config = dict(
    n_layer=24,
    d_model=96,
    n_head=3,
    n_kv_head=3,
    head_dim=32,
    d_mlp=256,
    vocab_size=1339,
    activation='gelu',
    norm='layernorm',
    norm_place='pre',
    norm_eps=1e-05,
    positions='learned',
    qk_norm=False,
    attn_scale=0.177,
    bias='none',
    tie_embeddings=True,
    parallel_block=False,
    init='uniform',
    init_std_qkv=0.0672,
    init_std_o=0.0,
    init_std_up=0.0672,
    init_std_down=0.0,
    optimizer='soap_variant',
    lr=0.0126,
    lr_mult_up=1.37,
    beta1=0.95,
    beta2=0.98,
    lr_head=0.0175,
    warmup_steps=200,
    schedule='wsd',
    decay_fraction=0.689,
    decay_shape='linear',
    final_lr_fraction=0.0,
    batch_tokens=65536,
    seq_len=1024,
    doc_mask=True,
    z_loss=1e-05,
    train_tokens=158300000,
    steps=2416,
    dataset='wikipedia_en',
)
Each number is 128 + 32 x the weight over its row's rms, rounded and kept within 0 to 255. Layers, rows and columns count from 0. Numbers have three digits each. The size before them is the row's rms in percent of the matrix's.

# layer 13 attention output, 96x96, rms 0.343, rows 0-95, columns 0-47
095:161129154127206155115121108137095159137125140161130073103138138094138092187140145109128119098149130101124129109099167118112113158147110104137065
100:132174132103122160112103110114127158134112156116168171104110132095130141174087156130125152097119110128141114152140099131124123172128154169102138
097:121105125130119113136102159107093106109137111145142126083076095120133154125149152130108115118162107140108152106147136121141154126128134151086112
109:132153136141109109140105174139089145127116123119154122112185128142097118150103087157136162137123165162110144120087153132133113165120126140151131
096:076106128133094128105106113166123116110136103085158148156138148171148082132096156167122147156185100144100103102117151128084106114122131054134132
082:084118134111156100177141132150104058151106172131131154125088111171161133141165172154130133110079112138111099119182122100136156118139152133122106
092:093148104126124108178090109118134147114105125166086166103182131134085123120120148123177106104153143096167089127135117135139140111061149144104124
116:135164161112096138114127162104141106098101141114098110144174156154084142132112093115147137154161125095073135082129102167074121126164141127137115
104:131147088135158134117155139118137146140128135101131135128105102121166123135131156150128136144155129112143121139108109077149172132121114132154132
105:151138113150111132113145157142141093126145105124123113174153091109113183093156126141127131118133106124159151127118150147116166175140121117144094
106:132135150130149095151136154134112156112145119139140136138112115144120113150132122141136175154138155141113127047105151168128140152104110120141161
085:151161102163106122125119144134115115125107144119142153141170145145132119153156092136121143097060106142145146127133116133105130163171102161117132
095:094107147104104186142113124158123120141110148139125094114138132158111136115135133112117148109167154103140125107140102118103143152131118099152130
112:115144130106116146143132147120127137141141119113147097148157155104145151138117167122085144128102137136101132169144114173124121150147167144155085
089:137140157124115111089134112143136130135120123082173097166138177155153108129098161137122150136172101151141147119129160115112147122081139172133141
103:105142101132144147078149124129129095116125111110155108130187104153096093119115127140104123121166153130082136156121134063145118118071164119149176
099:146119160123131121134128102119088133149128144131152123158104129096177102138161133110085142127175123134083129075147136062171107148167150151134135
103:096123136081107124118117126099150128104102157107088152073144108077148111106180120090102120115148152075109129143197133140140148107117069168153144
103:115146129100105108126109118143121131128172128160162089147151097167148132117123125112144133143106128148153125125133137113118109086097150121147127
104:112146163173142107103077086083133126095123149151147123137123124117139065133127135120141147129126111105124102150189163099152125171111148106118137
101:165090076185104132096108122131123148106127121145098113156128113118119152123129093135139140080132163116157136134122115116084105140157092107117109
110:094127152076104147129148127116123120093109120131119132164112130130130119141125074157149106128127176125111163136164139137114130108097079109127131
102:127135127111155137139133120120116132104130178091089099139115113127121075130140079131117136118174166126077117136130149154063129111137127102181099
105:132113111105093160089117138122138103152138134115129112156134087141130109112133113092161163095151103120135143164096111124079125087138121132121099
118:112152123127096150127133163133099137089102148110113152115113155116151113114164092119137197094097105145098109108146153129153132134121112131075136
088:137129149146169104109114105129158137135143123081127170122167104098111127122152122137110109159130166090135095149122156141143156110120108139129172
091:079114136101115096154134133135140098124102131142128112104141110084144156165129116107163187160138081114098136116167124077151139119132119130161141
094:099101112126124109149130102143196120101172125070110159093134120138140143088130124113199147122138157103067129143080125138136122161120140138160168
101:134141152103119111123120094146113129154110130156151078158140115118132136139146103149141131103160107169145121153081100112103094116071105093110147
104:112151106110107147124096081161126123133118117142090125152170102138160100158158093104137096139156152126050121181124147088079123068108089110119144
098:163144102124153167130129132122130060150133115130105130115068135103122142133122111125136122154097092120109110143133083126095062147110114135104139
100:116124158127086122155150165087124106121118120134099114167150066145147145119108141100093109114142118125120168117127136095129126090110076120162104
106:167117135122133097159150092116125127144176133147146129128134134172156158158106141084119151152196132147138149095100081142145141118124151116077135
096:128084138086143134120075155167140144146115126116104089111147150141146115148108138082133081120138171099165102134063117102152110145097122116099107
088:158126156114157100121158109147118146095133120117093124154117124174126165133160139149125097159097153167133091090084154060086168151149151115099106
103:084127142164170124119195120150136131108182170126142128157116136145139122145172109139127090118134145115150154175119148096123090160143108154161137
095:144137142137114126141105104137138111114108149102073147149139096144130091120123127138116086129114164108088137121081121112176145112111133134137150
092:081138098108149125093178144129084141183089134130117101119138136143100124127141089119182118141148139165101124125125079113133167115100115087104179
089:146101131103171116113171112109134083111089109152168143132129138127127142125119198114139130135126115119104152110135169125121121070169125147124136
087:104105144094080145098129174117083121069128103135123142136112153131120128092160095107130141125062139144135159075154098157186132077148111091127133
101:156193104111109123099136139159110154091112093136157104114126149129112078119121122143115160125123162131145134122127170127115174153124087123161117
091:137099102125131095133159113139153117147150186121150079131111144147142138138135140147143129155165145119113119119187172161092125123167106121109123
101:120123119122108139133116099143094152174112130139079106133187111157142130124122101161091140129102127187087101168112101139126126147121143138156138
104:115132079181104102126100141124094179114118094147106144142145111111124139122142128150131128143133176143128121140125094084119138133143131121123099
094:108146147078145168123142133112128157116105114125139144110117156120137176101138143146120179130157132154174134084175152188130130129120135177077121
118:174126123162157130153108111143102155128150153098148137141136125146083153131126115134111141076102124163143082124145164115114142141152115119147090
084:157143118149162100130120147122091115108114117151165129098132113130142115122141148102101127147103090152181136139103127129110130176171084148146159
107:111138131123169107170128099145134093148111104138102155154105163127097148136123147130089126118141139120123154111162150166108146109153136133143138
085:132111116101148098126110140154083128077151178130140102164126112116119122127126154077099094118117109134179141086142109156164116128102064130131101
102:158145156078119137143113096157116118114156111137124139122123128100108133092121112143119101131144131088135115120176096105098140120124173116142148
089:080162167134139128113111092129162125108135184103113116143103120127138096191163102081127103145110136123114158175124156093094188173110133070113104
105:106118151100133108154107144143126156078081150148123152162126107114188127136125136123102152119130094107111135101180113098121101101147112156166160
096:137121145138101158137063078085113176128126131113152120161116124114113123139129125105134145097133099163124115114149163081119087160085096156120174
093:110137112152155123146114142109151135131136122116162109156162147144127127140085126172152118137111139193138129092088177127128115152160162110116130
088:168090108130148141144120104140093150121166128116093141136145081148140140126108118191115121146149170114129188109115155109155169128112110130149148
102:166121076170134111098084133163181111103103156157155150113108146119150112124216120103049143168089125131084099147142156150154138165108076089085140
111:127156118125144126082121157124144123149119139164143113123100101126117111133093107077166148121159115161131128119122144115098097119088144140140132
100:121128127116147133168109115123135116125120125132214156164122144144129148173139147145149134125164149115147139152134121137117129092117168121124129
099:116136115163146134116097105121115176174150088095142166149105118113109161092166113164124127152120210155117179138174112137155180150105125157163124
096:157140111116091137109164140108121162149095123125173116126109152093101180161125172138118128163100103141175146103133090103143160090144094171132136
112:139139129128144151117125130111143117154124105146118143140104141135129146089169106125156118120157101143147131144148128152135152115158132192139128
109:139133167132137104117140101171137154152166147156151093127119188122137124089134114114112126122117142120107148107124094145152142122191114140128128
114:122121099142118117143078121137153143172122103115184149127128090135125137109141126126105087114108152088130112111154127142147149132153138136151114
094:134127115114156097082135134136105143115103160092144131104137130112130092181113152174147091146170146107137126163118124123112126076125131146145083
108:107065148101094105141147127119118147089111161132121124137179127139145158092155132123109148146122157119130151089130149114123123111093155168113083
115:138161110109122135117144125138113149118108141104121112138068138115123118120106144098108146138144109093112140118152113099140163161136165144125150
097:163132141130119123137140136136106137188154122153113175118142112144138138135150145135119134151166162147160114112105142112149131167142122121106123
095:139128109057110116090121112154104119110146119157140134136084055127148158105138128122111146097081133133125116156186149150137146122132124104162140
109:117130120117141098120137102156143105126125160127119101120166143114149107101190142138161159104180154079142134124133122113168135076095125105120136
102:130123133158166103090150114146146168104133133144133138135109142142137185126123137166146121097164133067117109088119152150115139125156172151100143
113:128121090151121127139131138157148129077154129087182100105142110199131111134102128156134072156135146122128110156147109152104164147091132114125135
114:087104128176118115121134148171145147129121123126151118123132126144114140110123130099157113132146151126143129115154109097112117146130160150131175
102:121121134133089121131133120150092121119192131140158137143116122159130096140147159163102148153170117119101170122087182139124124113117115157085143
086:121091160137115112143174145110126081102123131144137099103135118135144142144155080100134100113102196097124174154091113184111152125145107119149179
109:131148133118114114132185083154150118152079099107086130159108129096090137105113116121180140111121133111141110124127100122145150056142157118150133
100:154106128113127107144148093121078104121146101079106155152134187141163093137138160114121144115140138162102106092134114135168157118120147136088110
102:138112110162117154150151093128138094120094131131136080145158175111143150137089109102149155125154087124110140106158120106166126110166150086146156
100:106113154123134054111126139163137156149174117114110097107140096166146159145122104122122127109175188129104126135048140169145091163127106110157104
091:098137117152127124136141161173136153106129147139087123086113147076145102161100134181112127064124156123105107128128128108134126105140132134070086
088:092152086106136167145163096115116117128124139127153161135149153141123182154129132090150121078136145133124094143119086166097136096053179150146093
103:129142166116130117109140098140134087138105072160096083097194129149165120112102130137121110148114114152120136092160109153117104117114112128122119
104:138170088123139097066132142148117104133130090140143137176155142100135118151169122136132145132151141132091129115137157109116155096131166162096177
105:079174147127113121122163135127089104147135126137097139110119090141092100122143106124138151111118129143119137118157135112123101103124086127143138
104:127112130137203115131139124103152149110135130144110137148134139136110152085125122146134188114167170176149176107097165140120162118123141159125144
114:143122185105155151108107097122099150119137089140130139162141098145138151132139155104147139141126112138092159102149116155135139124086084114168129
084:126178129078106161087139109151121176110128087131154144114073130206094148104143148144123170117131142102143102094144193123130108096146147126144154
083:159064121138098175115153071155114118143173071118129120115083122133104153135191134136158167139141139101165123156107132104182114111096095110097123
094:138142149163185140101098129171135127115125119173127157087135125140136128150097128107135131084109126148120134106181143137113063160168126168135124
112:129157162120152162106098163148137133132091124111150113127129129128154126087146136122107137120137110139124133137158154120145139153143148110116099
102:136146107136146126159091119127067139085115124139142111105127104164129140085126145140118126131128145128144130104141084155105108124151163073159089
098:138152146120116104132111132109101127110086161178118089095136123136155134126134138135119173115135099117095160129140155102151119122107092150134134
091:148133127125092081137117138138111112123083095147151117126140103085145115093126144087149119126152114097146148158103133194163170110086112062129129
106:134119085148145106132135083150137143149136117114112113145124172147137133111132102116134135133118136132148091121089166148135138133116161114143109
084:157114120154146116114164129105161127161093131124100163164087103135150134113087092159128149148168098088110127095110127073106103158123161170128134
086:107138095114176127083147122148110127107086168112122154131147099088151123125075156121136178093136118082123156120110084146112110183141141165126084
099:181135135148145140109130121142117110139172139151111157140136126092088130121113144182140137128133132129143179136151109142073117107175146189106149